config = dict(
    n_layer=23,
    vocab_size=717,
    norm='layernorm',
    rope_fraction=0.25,
    bias='all',
    parallel_block=True,
    init_std_qkv=0.0442,
    weight_decay=0.012,
    lr_head=0.00735,
    final_lr_fraction=0.1,
    doc_mask=True,
    train_tokens=96140000,
)
Each number is 128 + 32 x the weight over its row's rms, rounded and kept within 0 to 255. Layers, rows and columns count from 0. Numbers have three digits each. The size before them is the row's rms in percent of the matrix's.

# v: layer 20 attention value, 128x128, rms 0.285, rows 84-127, columns 64-127
# o: layer 20 attention output (transposed), 128x128, rms 0.267, rows 84-127, columns 64-127
# up: layer 20 MLP up, 512x128, rms 0.379, rows 0-55, columns 64-127
# down: layer 20 MLP down (transposed), 512x128, rms 0.405, rows 0-55, columns 64-127
v84 107:127134076114097096130119138107151119110048145134122107118129109124137079136148150135156132173161135155150173097149139120134105138162141111102143132151180060067119100114126122028149139143090103
o84 110:141169128127188084162073159114131119085145124115159157129147135141175142122217162106129126096051159112091133149132181161125127127141091102107114153109158135122093140131112121145115115136130093
v85 103:109138062089183133115093133125105113141099061153172131093173173097110120141139161083134072119158139071144080131167140134136146160099142144102114155169139152147107188183121182175102182156134151
o85 101:118099156155059175080141172117135140111150148124104086162084077181135116112136158149163080126158133092140147133128081140087150135209150100128169044096096147106154129164144095087155102181112122
v86 100:088114083137124091151133101145164088131119170095148115084207182108102103100125106142115157116132063106158117089118149132190150149034145171100080158138141139108173164139094157137159179069061135
o86 097:182137122135111084102074133165149085177054165198123185126126128117073109167091165123091126107133105104163087182068131159112157163198098139173125102162158123118134133128081152144138148142151133
v87 091:092172111112109089140105091081120123087137136138063087116108127106077141114108187187130098121095118204183104167155173096112142202109103138109151076142124103166163120135086131116115123135148075
o87 086:151161113172143106118109109158090138136115160154125119160131160100157097118129118139131107099167118132050217153110114118162175101123184111164083081185075102154145164078141154186126073118122119
v88 101:096128173141078168145120059096177104099096148114166142149123096130135104094148104127137129178181100163189132131159154128167142160137160108167156125138166139100145131163143054199145126114076084
o88 111:124052110128169113128154125153108123141097077139199163206097146105079144090035136128156180125148110117086090127148112102155143157118116136138081141140136049103147162101109109121110160132162130
v89 122:132174104104099151105073124156059099096136090148152104141107160088152122161114178134126134112114124124080137168176171129105160156096151168128085135182106127166066064125173068116131138145130141
o89 117:138161147109090095084075138089058150092115127160117103105125178152123131143138151176158099094165158151153173141194115151111163130155115167100118119143161142121190101134152105102168085167111115
v90 099:148088051102121124178099054095083084100192096126139198165143087102101190122137160100137183155120102132118139106146133179084114109120121143108131135104124174130183137140127147145077110105124134
o90 096:083129087121065117143142085176148156141083099131095106127133091137120109136198131165113102113110191123145134115153109046112115094110158121168106152045114098129126137107110157134125151121072166
v91 115:130126118099151126134167146153122117203119167102144114141160108117127147126162128124062124145120139156122095128131124095131093143137074098200120151090080151170115074130191155168147166152095154
o91 114:099149102119078107125187103155145153106158137125123192103085175089141089101122076097139131170161123163132107141099131109158073106137153113120156166099140200088152186160100110119104116121121114
v92 103:119199174143164103121135141152153141125121145058171139124114150128114135135124164115084111133082115158205100131088094128147195099123103197105157160115090095101127128092140131080127119097167087
o92 101:110126137107167107123131087127119127150069195130155075111140156134167156129139150110117141157151106103077094131101088118125156082178109141103093166132175186141174172119095153158176128122152096
v93 120:121162170099173132184163104163151091151154083074143151145161130166080166107124119118090119194144130120102092148130149147156164099104109122084162153075123191160096166094137172175110123138208080
o93 112:155082164042144082115154143137147141173154133078211119095104092163085128110093035134160126113140132194166147133126110091201106107145177090117172121063125101152168142192119159136148145124176105
v94 098:134126101090113112146156141149143107124117117159092115103104128144090107109140165072126096108145025080158114168125221128177128159190141098102116063103096164104126175175085085161133117085107153
o94 096:189117073103159102090135125119121182174092225128145190193101059154128076160088081117130092160085103121090145189149163148060141150142127166125107156182132103161178084097131140154129127105128148
v95 097:121076133146151130111158161142127101111172119150161108116106137138087138140127073076089137117129137072155069088083182159132129136100091080044126119153128083131128063153161141124119104128151117
o95 109:137148140216142139191119119087064127135152192095097053128080050081138142133081186138159103087090095106155086158116118141130141131157127135080140164102158170146082130120103128139119107157150039
v96 103:086154120106115105127128115110121117143131198106092135127110115124147158115142108158199150174172167119135170137178087132148157199105026126140194102145080130114110121118152081119129169139124155
o96 101:118124136108118111062136110109111162114149139134144170115112182070129216147102062045132160177107089150114084115087098117158148160116143097159137169116131103113072149146124144148081106110179089
v97 098:139063173076110136140115088126102140134144142137109110122087149166150070121135129116179136086106079107060116184113145114183167072143118172090135113130126103076125118082081094131144149175107054
o97 101:103157223165096127108163114117092148178130154072201119136114140129087168156190132188107108112094111085150191094149113177149118120144103103152126136145161123073137092178159124166130100140119140
v98 105:100182121160124144064160146182161128105154128113148144077024170110159109114121158188145177130122114152132120117123151075107126127122155131160082177092154151179141100084099161142120064115102121
o98 104:131112159077195058132159117114110117120099116143093128162149124110138103130129120129097126158193099102106116085086088153080130188158098176148165169125096126140197138104128192071112137164127115
v99 102:161126141173061116097193120161144157139118139133149142101141100096122150124134177140109070102097140140128181132162150098103083107084089135161108170107125106136160117082136070114054143207116128
o99 105:084131199097171124133130141064139084091123104134059104087182085097155155106165140074182141134099181144166151098103125144152104146168094076172107149146102162101153152127118115201126120039109131
v100 096:140095141153096151184174115161139137191124113165123148118142143156097102153124117173121088143131126139170146179174169153095159090143077133125130099146109157129139088135134143102062072163119139
o100 100:100142149120133103124078164142096127175083130118123146159067155071175125097144137107175098137114104145033155109135134150188075193135103160091171125157099132093155186181142143146095143145075107
v101 112:092102136119212115086145156172067141122118124161137091172086132078137170199176111171161093094137195124071138080136119087136152143127115106069136098128123146134100151127135097095130031130115125
o101 116:092121121125141158149132105127082150089160165096133143098106090108104140141186156062130067194140087100187149117130090113128136139128163114133143172089109178129104097161122102103145138155142112
v102 095:147130176182119130076129124168133203125188082162099146099107127148125067114128166108120141144087131132135074175093084102102116101117095168177090173064077119189096117182184127131127120115121107
o102 095:120132116086148082128154084076105084157152131093133115146136137113142082098108162117132143040144174084147103130135114206117096156158095114116139128166147188138151153160163125103088146102103118
v103 104:126120135138133129172115181145147138104146128099079119114101129181116142121149071023126202181100104085097126043105093147197095148079166112105106114139144129140188175192093093108160163123099114
o103 102:107096174088043171137093121105089084168106183145151164126119122129095118166083139135155182135063152131169052178140106183122116116096112138120124161122113114085068098104159097119099125191124151
v104 093:179095136163105141145085118180109147122189122133143153202169170062149104157131130131107117144086132087116144122092131127169106120192074160155130163109088106150162120129100120114082110153124103
o104 092:124139094149094157138090069132155198068108115166135086163103116129033085110125187191164146143135103148120117120123114146187186176127111125110141108129086158078108215113188140123135115135106123
v105 110:177129121093132147161162141089087160159136101124158130086116127117103108068151071116067108085173097127090142078128102131183124169122149177183123174116086089152145114151127153173119173124145130
o105 108:061156150079074186129112121159189111134184151086125106175147161097106124181031116104146165118120102107152118123121129127143110078117162077138123156119138132089215184108097081138090110101103171
v106 096:107143147016156177082114137143093147100124137131113133149152152173137128123094114171084131100118129171156143121105145123081148174122064109131142080121108139104124149108156098106222130133132119
o106 099:153107126114147085109176128123066134094127171129102175132146114187119151079136166187098104173174154112151137082124201163179096055112158091144147136108157105143108114080152064112093113134155127
v107 106:145118171168069126143077093063123099081147134167114124136142158104144100167088140104137131155126158084165169169149114181129092114073118137126167176100091106125110081157105077185067128173134145
o107 107:162148103147123193137165196125108088188113097114117109104124147144137157135156112109160119069147144158109123074146113139125100115113133126222135061128175110125156143108153140148114146100125093
v108 109:136110128166126127112115090140149123145075173086116113127097079139112105138123127140099072109178122134143085110083086084128077060122113048094148140123133126141116166088106144099157137142185133
o108 107:106152168090155126095164139168177151139189142109127099104181155066136132090212122092136129085106131107142118096074176097144156174085188097117117141100112193126093091108164171173153111080186112
v109 109:104122097073138114152116116110138149144143061151099195083129105154091109093087181169109126147130071067166121076137144171160105092084119146128124087115141158185113117147143113126140168146103126
o109 107:179111117170133140093078159171037100121153109138125097170159080105139100098117115128153129090140121126124122117152151176089129134123110159151068091091112130116224078094059132128177167092138175
v110 096:161187137061131114051026124116139117184113104209131130134102157145149129118106137188099077099136144124107153156119136164131149163109146138103112176149060054128142137098184133092155083101093132
o110 101:155125113154146090127089106108105180068153142095150133117111180166178154127098127104112133140105156146095162101154097165078174167174106100140167160099117123098131122084164155132108152171195142
v111 091:153082171167147133113197135084087134109159146145104165170153144191083175113117153154173095078107102118155098125148121148142078132070162151152071089116136168103144127174098124122085041160133106
o111 095:175145090147119144122120108147121100134095135115129124122108122108122065115255099079146154127145195153112084141183126146098089129170089142132105101163107090161177130141125125100144189157107117
v112 112:135096110112177147107113089117124110145135082123130044106140142159143079164152057164105112117101068162113145098092155133107107152144178105171166112092159078134131128157112149128140120114130133
o112 110:159158146135122137189180128136174090125120148059107130050120120057135135086061131160199131154132119167127168147113173166157119135090131146137123089105145116083174109177131128105076139132184136
v113 103:088178143087150120119177096135136124097099128085133194106147144136110218168156122135117156120107102122137176119159099096233115189102107162075153120214103182145154145105140114129126130086183199
o113 102:103068132074125122133174117117136161143100128172169133171143132154131157120147096130131143154108130124162135134112116098136136110173161154171129112068150093136141125156103132156153096096142033
v114 107:148126123123146166164158083094156177113119087121158093136102126080146174088091100146138198098120097163150092163193094112149115129151081186163125120116115133182139127172103169129102142084124141
o114 102:097167145169157111116114147137126106136142112124139149126125080137145124124116072143147114152113149054144129126103104064094146116162175121122145127163180167107137150120117121124167177106106111
v115 105:144102138117203070157136144121129135061160116170109134197135106115120093189083134098102137152131159135194137167136188127119144139139156160089135112107155142098124130129156145101065105136169061
o115 110:117138070169124135128087145126145161095118135082162090113078068173127113109175138120144133100087081169103122142132134114155134143097119073137102144185114146186091159138136104135152109161120117
v116 093:109085140133098170089096135111151178088113133073135139137161117168156092126115075144171116132139151143144165149122182106073139121136121100069111091131087099080071184144176153155173091158120092
o116 093:109128134123185144107164150091092158113128171134145171125146084125071147061134156111049142111103170122122144111124111150152147134138176095110107142158134103144060087154140174113073153154130118
v117 111:133130162174131172129127088123119080187116092063106159117107106109099102084172172095108117147107141084116089078122112209131162167147149136113083103151135096117103104152104112155075109124124149
o117 108:124153076226121136128152125100128143206096111121163067135102135106107122173118211128189120127170140130096172146129132181143133125156163155108147134155148142159103098120091114112136127062137119
v118 121:139124069140128169138161136097079127117121069093069199105150115098160123102128126117128171118109107142136143112189146123113098119142090176151131075077125213124142169135117127156112152119108155
o118 116:127147122113156146104087177103114090117126104172178118109138062116156151185195094156162161176157131135149185216122155039120128153113149115125134077143127115122185136144110091146141112118143116
v119 119:064140127108141146097140125165032154096197169110107129152084145094100063145163127163146133160083168138107164121182115164146124110190118103139113143130180114140096089140081154135184048168117174
o119 118:159116149112148155134116073134111130090093124133143164207118158125097115146117151109210182145145121169111157146116121166100094065109147181121129073094092125162127117085107142090144155132213128
v120 115:106163138139170130121074099091143147118141100114164095088153137140155146135160094134087109123084127128090064107130160176122183102172086158132121117194142118141103112121174067139103100090118149
o120 118:174087088110085065173088100124072116149136181142147123158112106098116106133046171141151154143119110158188126087113173154091226084108121145099113129115123159152102183149103101120140159109081142
v121 107:107078092136159172150156096165096129160070120104131132160082089150099180184121146171085118107198146065160155129135103093123155170130138106171115105140109084063145149157159086131183134115157189
o121 106:060165140132168157103129092155127057115161132102145173078148084166120088084109086101107110132107134136124119146104138171117098125185161162120163142116118171123133128094129116155174124123093097
v122 109:129173127092178102185154120135134132160106106111141124151143129111175160128175177140088079096111142187144173122123137124094093104125110107103155160107165111093188078139136140138141182157124156
o122 110:112144125154059207142152185113161126190148134144093084122132151187171124123156130121102148145147121164171180183091107127170092134155158064171135102115143119079139165103107116115113063097127173
v123 106:152097117155117130141094128093166178111101174150084153109109125115136122126122070143131122132090173110091122129133127138091131110147135121157141128133153135127112179097186156141136156136158117
o123 103:110143139114181118116119179038186128142220088098124121153120119118110193103169087071145181155132136153133153132140123135145133150092133141105152140148101158076081096120151181152124137189135129
v124 111:109030141103114092150142114119099088134118151152140137141116194181102102152153174060107097169113100132152151080131132123127167150126151159117098154123099126129160169155069112145144139105205179
o124 111:127090129095118192086168157147166139201100147130116125120148084168178135144160184134140140065104087129106092134155109184142154123128122100123083150075105098133175160126156091123078078071125134
v125 113:154126151153089175177124182103123122128156042158061207127108074120077133143106184163108096117135165190123157170078115105116086150178119109132133145176164109120127133110144132100104145120117169
o125 115:092086089110120158151113123132112114149169131144098085175161148156182066099171173118074114211127126131149121101118110135161087141074104149121103134137088119174161086100147114166135120075112106
v126 093:113134079162182162070155156143142134132144127164079130155140111094133121101102109176175181175104138146165173108146086088170186073155136135118131091085149115135158118082129119085106105114153110
o126 095:082176123075190078125112134130106094107110150140130113147107138150128157060175141089122097134155160090090119153084111150147141127113150144182145093169074080134108157162128134111196075141141156
v127 106:116167101231097093145111100120156129121108116106085081091137075132113167116115183138121127153118121123150115119098125192121177152117146136151158175125107132120102216133169141155121104101111135
o127 108:158105092129160117134040118156150070167107087102171115094156105094133050134070147100129162112126163102147074087101106091139152135111102154154104132112122171196110087116105176129122183120154145
up0 100:164180145141098195112102129153128101101098148112178149123135167152137111059124161108152098136214153105065142082101101119137152142142131126146135134100072107131120121130060132090164158099132087
down0 099:092156105088154120129106169024121141134147123121076127134159190196134149123025094112115140119194120168075132166133142138168184109081144128113129105150101128166111173148152115137129162129174143
up1 092:103098101148164175123124123166112110147137111143118128147080135133124154114141096139100165157126078106080173131118081159104131112190168095145163056121117126161168136120164102120122115145039136
down1 092:115100106115086185081181157118214098106111132150130133105136164130171159172117104120102130112152086127119184172078104132111107105134101111133049168123122098084179202179181153128125107140127135
up2 103:133160131134168091155128130133103179132134126144127149104111219091126177104115061121145094070102126137164099102215124139147107120112126098133153101144142146145157170141142148125146103153091255
down2 105:214116152044089118137142102043135163146117140108092100174154147160103190136125107109108135121113119134119118165076125178130100191142067143111156129158158191160093082129126158122181167126202149
up3 087:079144136138199134088124159055105130129136083120096122077157105090146108149126096176142163140082121072155184151122138089138127139203146105127132118129081104120140172124129115137120136139143146
down3 090:133069160140162146136100100125186112130120120175073155111107108102142114139161131088127124150109230127120117082129095065125094131129149161066172136102187173133127164128142127049119171092116152
up4 107:126110183104050092147154127160093123119103107122126151165101138115126116172114139173156147103133158158137105134148149144105134114164127104084113149120149173129131153164120114141101150087199072
down4 100:110071101140084187154174187138123126147099151101108173092159146118094123160194156092117185119130102111213129133119173134118134150134109148081152121153154125148135148116134126061113207103161143
up5 107:118162126114153044137066133175150132155161192161063099128156143118097175133112104107142116116168154125111159100113121101123061153097126062145134191139097166167114185113095169152153168139130102
down5 116:143152135177215080115134147176084150157152154094069155111125130152119079106055134135147171116160140179160136110105106112122127184111144061075083105106124093150151180080091132101172154103122117
up6 105:099160121160104112111163200097147180130193123122131083162117143118174111144119153089166133138133161174129156112153088149115115178083148154151135086140154154120074091146108074107175171144103133
down6 102:144105134131119119075106158146116125086075107125167148200138108145146111060159201136061162131102103140099158143102142139131094183142085101118083066120130100136106092178161088090099194133138107
up7 088:142153120113167108171122126154128157095086168142121116155105157134062126193123140106086137164157136140149183138123173064135112120147112099125125113164105151120132132057119111092137102162098124
down7 093:114120164125121128148167126097153096087110113119160146133058119093158107141121113143128125131139130104095195120159152087115117045136142154176056121140140128077097084106102178199158201085149115
up8 099:176151219106126099182180150183136096151115071114089108152121095122117163104137110187110198117126149128147081142151142133144164177092092155149130140155135109116144140176132128108133113129183122
down8 097:143052182128103091167055144146078153141151131130122092126076118132158152105159158122119073202143123131143148053132108171110090185186139116122106096140127100177119127190143122137156131135071089
up9 098:189117128136122154131143166140115177174132088132075148108180170161095082139096126149174144143112136118120112101102168092133163165119145057088154095140122081084122140163088172118113156085089129
down9 095:076107143167136106164151095146132109077193107137106145101124132169211152108144111102103098077139111096098096142110123136159120115120087142128148090161067138098121151098128131133113134083081143
up10 107:128125162127147110138108112174083086163081099140164066099132069171201114123139066106088162108110133140118151148114078190110138154174084075128123114157143134142151044172127118140158152096089115
down10 115:191143166099120131125123129046120161073111170102087097165151080103117112130039152124112130154093118139125173176179120113066162183161113107122144168169139136101143176169163132104106156094130142
up11 104:086142093119104161125163128147124170126150118147166172154110113122154158172071148136167098113172142126122175096151112102088144138113069170096161154167192161128109063103099130121086161125143125
down11 108:096117145115161089137099120124061137070085093060118123099165116130122067151070125145104139139148125183102109104146108163194094119095090081166149171133101133123082144043195162132147136105167144
up12 103:169119125135158109120194126153125117144123126173100087118172125133145106152174061121149159145096149150148132154106098140134117135112101151139179146118079119134173148213074158064134109114142136
down12 105:111068137189172163057138186129096106135119141148123057110133137196153164128077082116145097191160171113101135104115100119149124107158131117114163146123123154161102100149156141163080140152106147
up13 099:146146143146117107100200177090135075082145127089139129112148081060145121125095124159138133147103181166132148132142107164098208095105109113156131146082146107115110112107145073146126119147144126
down13 104:098100068122127125130147156138158160151090072203129133140136176092122100155177090133175143136143127143126081160128159151114058092071167179150101058100121091144083168099127117160138138099124122
up14 109:095092093090128128078123140084126166105111142149133140161162124098115178160110124084109163135115133141116115069072096124138128146129180144166145213130134108177131106150150160073188063113105134
down14 109:152097110073105105164131144061173110144109126124169133113141121097116117151000141125065154128120172151131121107165139104138177093120153141093150190125135110129155152140152176107116163147069128
up15 095:173187105143145142075123104166122135105129137104122190164135121137094090138164127123167115086151156113132103100140135152085155123136232103129168155086126101146131149156091104129150112155132105
down15 111:184140153168143115163108126158101139108099109103138049138097105179142101086194104137140131085125107116126141116147095144119099118151134169131112107067122062165137090172186123116109071157113124
up16 094:109079129172108104064112116130094128084136139109174101177141124118122139139154098128163122148115091132128066113067167176114180151132106122133135158138155139146137110098138173150059102144089127
down16 100:133091066150094122114142077130125150071141178048124163075160112098163193098137133149124093106140125127125092141120115118127155168084098131177129120097131147151105127101140116165098078124090098
up17 081:148097123211090105070146156158188108128134096169177204139161123056094081142100218133129121100107075168109087129140121152137151082172111150161143119142139116121098102148119069181100126136148111
down17 088:038141055133148093162113123136163192126150143095074107143161156123107140152075139141086131139161111140139123167080134110133125134052142084121152194135095097179158116132142127156123114151122111
up18 100:056123096119138115071130137141145111069180146090140068137126162134100117117098139155138068171104105118143103080153139159108121152126175172170111123082099138137127143083170141141108141151126181
down18 094:158062188125164133091141168084109097176115128133154151129139153013120118162110146143156197136147109104102104111209165080103071174167090138116117132176188125090105151113122154170049107168099074
up19 099:150101126159165129121121145119113180142149183143091109091146091150113107067121117139170107128110141104141104158191086130087154106110130165125123086083160145125183123131063124133196137130115135
down19 104:142097159141155079158122140101150106039147145108101118112129100137142124120080110127143164102156120112109217132165148148133168102141122144124126029063188140123088103165103107100108120161134179
up20 094:130112118123156162098095122136133075128175168050072118125166133114137146177104105123169114176187129159124148126148117072165143106173124133119087116177119152140158152087166072116152139144210118
down20 090:093135127150113077133075177203155120156122143124119111080091100129100143107141134097130118089062095092127122127152121094106109099148111123148137069116090103155103153172163103173100144085137091
up21 099:116164125091104125162193121100107134064164176171119091145192134099105122162215126155149169140153124125118107206130079143139168171145109122170144174135099119123117165111174147081103097061132081
down21 097:113160096098118124119108111130084188095116150139085128153097125118161145148225194086147163146208097160104191137148125168175092098139130129089199141121150144158145117098146147106152176146141147
up22 101:107109120144186095145103123113135105127108137125157105099128177140087126138096138126104100140120164091182107127133108127142174080146127120115149102190092087201092166137060084104086026164125121
down22 105:130149132092129169152138162126065084085190158133127186124138120145123147145109088133115093118157127133087150046142155121148075126141172087106149159154087069088144171099059137163088093109144202
up23 095:116105091184118125118158166129114113155123118130177216141123145163180099105134109186089107173144122128157094081109160096107142110128064150115134109143141162167164186131141125089125201104082140
down23 101:095173141173091166136133118057132133166109140098119061182102123133171115110101097145108106148137158154089140122158140088117154020110124151167184128141101153183103128137055172149164176170161135
up24 099:164124101127130096090119162170196136127135100140126106148181125129148059150135104105126184171128136133178088197120136097142157143131142095123160072098020058113158121159127178121083098080109147
down24 101:171163131125116068163138159092107123083041136140156102116168103110113148150097179099116119113076102059157167155123131125159157160117133110169169097083087142081170134160159088116093172126183123
up25 107:033121147117146120087091102171186078166058093096165164108078145138191153113086156113120114077185115096135175117190134096172158135061130148115117157108134091147098182095128097106106142116105079
down25 101:123105136142172159105144118128093089166098104074134125073170116114162119204127146112104086123177076176118118124187100111106068129147166118076119167126139090122167201102141174149157051147166096
up26 089:148164117145216129118160089108092151111128206138116177088149112049142165150135128130087172127160066121123133132077127112113139160087153120162146140138147150126193111065115123139144140141107141
down26 091:156182106164066128123131123110114140162089119075182110136143135138131166106104065023185155155166130124141111157127138189153111137103120118080114111175111088127148147134169089134134151135069118
up27 102:146155105118128166180170119130144124127103140168130159148091131132102145148154121034112111114077073127123130076118120164132151190119189161172167106097101157144116088085101172129168102077177143
down27 103:122139159094108130080078123153150086155139145148144150041140156081111129144022125143095124135167105098161114143131136121155103144098077124162138142192155125100166187162120116100081123116139123
up28 099:112142200155131173115146163145124088097090170106157111178103169113101136105117123141050155115065128146128153122149138127098110174136128054158129125055122133212068143095137097109113144106140163
down28 103:128106137121146110132186162161117089099139135124093142102144122050116129141085093109109112105145146078094179126085140075166120155211071098129168111129169128169133155121139150115112074116106132
up29 105:150066115086141123113111142131097094192190128135093142139147145160088122159072088144083122201102106146167171142150161090081159147122131131161090149171153112094136135144136119112138080130203186
down29 110:124101147112056091173119123147132106130150112164120135131166100153187113145052093106140122051110170121140149194092097081109083089088105137179083112080080151136141090145164082150133138094167105
up30 101:127126159109133130160034127115121124134154164112092124110143170129150140125125162087120145172112164154161088112141167097087126091155094151156104174161182112082139105106098139157187136153123136
down30 098:177142123094163120063151128160077138160106159082105157116098094163136106090152123055129065189094172187099152089113110061116164080151141122120083149096134065137111137157173144082111149122124106
up31 086:063106147082090145102120065114102137106134090178171116116157122135100118152149179163076129141111089156106108163102128162104037129108161124114189157195118133164090089117131124065149143117110128
down31 091:135136136130074159153109142126135153142113093111150103110103126177112228109215161156146156133074110082154097088145141125101170125176119119109155060170134182108119091104098121101126178139135168
up32 097:086120119081154110110162192140130139105145134205104106147117180116115190068145139189076148163110108171169127110135171081059175161146138147124129123113160085172136118114153138096222179113152074
down32 095:145138114141157092060163138077160140072164175168174064163090101113151165134117147112149150144155087069116098183106128151120049095186125127098170125129123098140167142168124106163140137107147132
up33 096:148135107102106062117149146077146090124139161122104121151088098139113121183125176144158104168104148107109125136154080114141156165101157180101208119149165133185146076110134168153126116063148116
down33 099:162136105141127164120105169133098129117158086145165176069105162121121072133068126099114178176119120101150120084093122127101139092119172147140099137118132088159171138144157172132131123070133137
up34 090:151147109110127082173064115092137093109153171176100143141090103121068112167084156117092180147140158201130130103149147070073132132172161109090109138139122102122112147070145097114132124138095174
down34 095:129103137165137162061119182079112156158138117125102152140131141129174135097112130131123090161082171152134138148164087120154167072136128086112092138145179172120190147064142101108111155156107155
up35 096:096147141175128065145095123098154063109158166166080176132095181138166167123055143094196132178069173132129092122105096122108143120118163167126096162114186115194106160084110138087102121151110101
down35 091:116142120131159084067170127119088120087187160049145109111090123094149192160054146201124118113151153120160089170125113139157125088078105142141102154125101152156199151069089096116152122163133137
up36 090:094136124092141116176125089140135149136122135118097104128163115168110159110174148178145194060115158150096069121097118179128111126082091126113136117102106105081165085101110153106121126164141067
down36 090:126156134158083134119182097138068118146103060147124146101078102112163147068041113095097151111087122079170134138184137167153107137182140093186178118089145093141099113083164105186089132164138175
up37 103:137127127153150096110140084143134104139218135117174161181156061090103128173105152152126103186201105129145171117118110137053105165099111151118178133055137122144194070091074057155112127112075138
down37 096:097057173100129170120151131148129066153063098083112195147200126138156157147186128118086129140090111154113085105053075128106169132114202164127148123103141181122080174116144186095133141161122121
up38 097:091122111089175155112140078172097142149135163119134100189164198114111171104097182109133149110091096122115101159118115076207125103122135118140132110083149148089166107103116142111094131103138090
down38 099:197113174136142182134137159145169092104091089126159164169136119125137121092104159126156074142155119193199078100088202109155090051096146169087143100148136062129145149183136143130137109112116111
up39 107:072129161141171112131106145097103150149177089074164189083145093090146125179170106109067106133120127142169180154098086074082088116090100116157127127099138133144117204133183126119063175112077105
down39 105:170142153088140138085144128129200140136148125119069150138096148115052123095093120175131176130119135141121136176180146156172129182153138141122106117102100116078162130123111079185212185180152189
up40 100:144078144108131148051126156111112073145192118126166178127169143140144075154062139128097083082122116200114113157187086171104124148122174177134157116122109137197104116122169116118142136126139079
down40 101:121135127161235129128144160100143123133183118160165186116095139163084145124110171140144168193147135098150157125134153116116104175078123108137137152089113186112119086142155153143093126135148090
up41 105:103111112131132130134113148160123097174106151148181097147124167176089173082128065102158149085118174086131126144153085136184165189176147117084077054098092156124064185139136185144133105117126143
down41 110:123129222137181144113158086175140137096124133141111128182107077096088160091141172083173126128122182093103118162140177149108122151134169128102144152076127152067163184141161089151124136099125085
up42 103:181139203083126114137136150093141142092118147056103102101104107205130111140112129102104155156128060109160162114132167094060097154115137126162090105112166103101093147147127144150122162084140172
down42 101:094175103129165063139127168197142134174131116157159119130104081158103149140151169113167138136152173151146135086090130044124047140101097209072101104101117146112107106139135084103112082153142132
up43 092:116150151098111177089159098133106083165049084149165163101150095152088120153141157128125111161134223126090100129155150114122208133125169074101170131115121105142127141188109058078119192118080118
down43 088:160128123173092077138145130130087171138104090116161140174133095116165124173133166094166080115216102098103183095128128132073118129105136172120112129186101162078067124097134138111115137102164122
up44 100:103112117141095107158152181102122140128109104134112127069073109193128092158111145225135174140144084114159131093193124108168149131099141156085124083160153105083111102118079055157170133095112167
down44 100:108148113096176149088088144135082147174140133097174153067165145142145148121124089124125110096146134144078150129071120139156118149144132138103117064100070115163140168120175161125139144095150093
up45 097:100177134152106118074117125178109110125112155102089137126173132078165096147073104160118079128198152107135151150121205111156143156103070117076161125105149074133136165104118171144127092160123141
down45 095:130092218079174108137134109095138124163093167135121147124163199142169071120125162137076154135141112118150161156145160161118120154156119101080104067085148082151064084178124131143099090200130113
up46 104:118168091118158127086101101107128126103166120094070202145165174155172155135152126108129177124108098098122080124174168096116133150139155168175199110085108126147156117142144073116159119128107090
down46 107:117084174187134120159113061081188139087091046083153156090122092185133109163165146104141165106172125150122093124144194183196144138109174133065104126128172065110087122207161130097114146159130072
up47 093:107136124130122092115171146147123106079088126075136090146151175045177127105104137102171147098151121179146128070133108069187188166126140085143111113099125150098119145141147095126137147169119151
down47 105:134141120111187133203114151122171157115157162136147104145144103195085130128139118102111106113143139062170163086125121188154138120087111122157140142135121156164126167157085114125108103152104083
up48 099:076120160147176137127146131114105113106107070127164169117158142059111106100110147105191112123133156130204135108130159155143167127163150097147154106153076144159109121145161158104130147155109092
down48 094:136148147120134104088132137167128119151174116180109139148082111146151095077064146073164117182194022136100101067127163121126108147143139117119137152154101174131138126131158174082172134084115193
up49 099:139111122098110091090164094145122107142097072113108163116158103159154106124167140106124200125128139148153119204126138080106168109067098194123156089066123097173105096109164125150153109092111145
down49 079:079162138111120114089083119118086101118128066122121128060117097114082084138172086096114126132103111066129074151099088136081125105100142139135129112116104120114104122058116071097099122098087141
up50 097:136066130089069075150103157120119172072180125133189106151161096159162189145096165092126187131090165150166112161113085140095125135143137095127169134100121131120161115166092087137115135090138135
down50 101:137040154105155131112159171158048121132148128153100156140117198137166114111114137163187123155132121110113135131114159083134129157142109125101108168070140147149110151075111178121151082128146161
up51 099:122181147161163147084096168071137082149161169160119099074123078089141088133124157169109106118130123132134110124115156162127158099134125097193147157098139153154053109163148106124092118164084154
down51 099:111106084119142125166105172118155164063081142213171156124141127131089093144087084210132076125143050096108123174147150070111137139190067166150162140123105098088143092119149094117095077087112106
up52 098:112076132098160118100108180163094104178113164149110131084066104117140096122124123079156127104132167126134102173162072118135080119103202142155118161101190171180083148105090127066119121102129148
down52 098:142149127108117098137113111149148107179107079091142077141055151179079114090164183097173137111099155087143173174113140132109122153131084121152132109085145180136128128111144148133110100201138145
up53 094:060118153080119105112110162138171125175079124143080113156112133119172086167150119167130175181123128125126129077071126113106145105158147140146152079023164127133091075117062123094119186094103129
down53 093:096127100146145137149134148115151090098146125125191175151121181068151091133213151179120158163161168158162146129075135169144133109111146145115056093151161141078064105128139095145148088110152179
up54 100:134117114115161163144117141130086141074117105071095161111057146057155149125133110109137179121087032071219112130088133116154131142133141146192154124119121156091134139122122165135142126135123148
down54 103:117092121094116160142185132099112208174125089108127071152093098110130122118131074129128127131099135121127171109103159140099143116143123082102085148163102129156141145102100123113089170104152107
up55 094:126107041083123205117039146076180103141153122080166133127097155077142153133124146107108151087167125142161129153162157163113142084160159164098124164118146128090121116163129110167140075145151139
down55 094:132110103119152131135116172132121129120061164116098095057106165113157169190127096130148136154100089095181158110075070148149150076142126090144127127142186135084096141166099129140125126164128137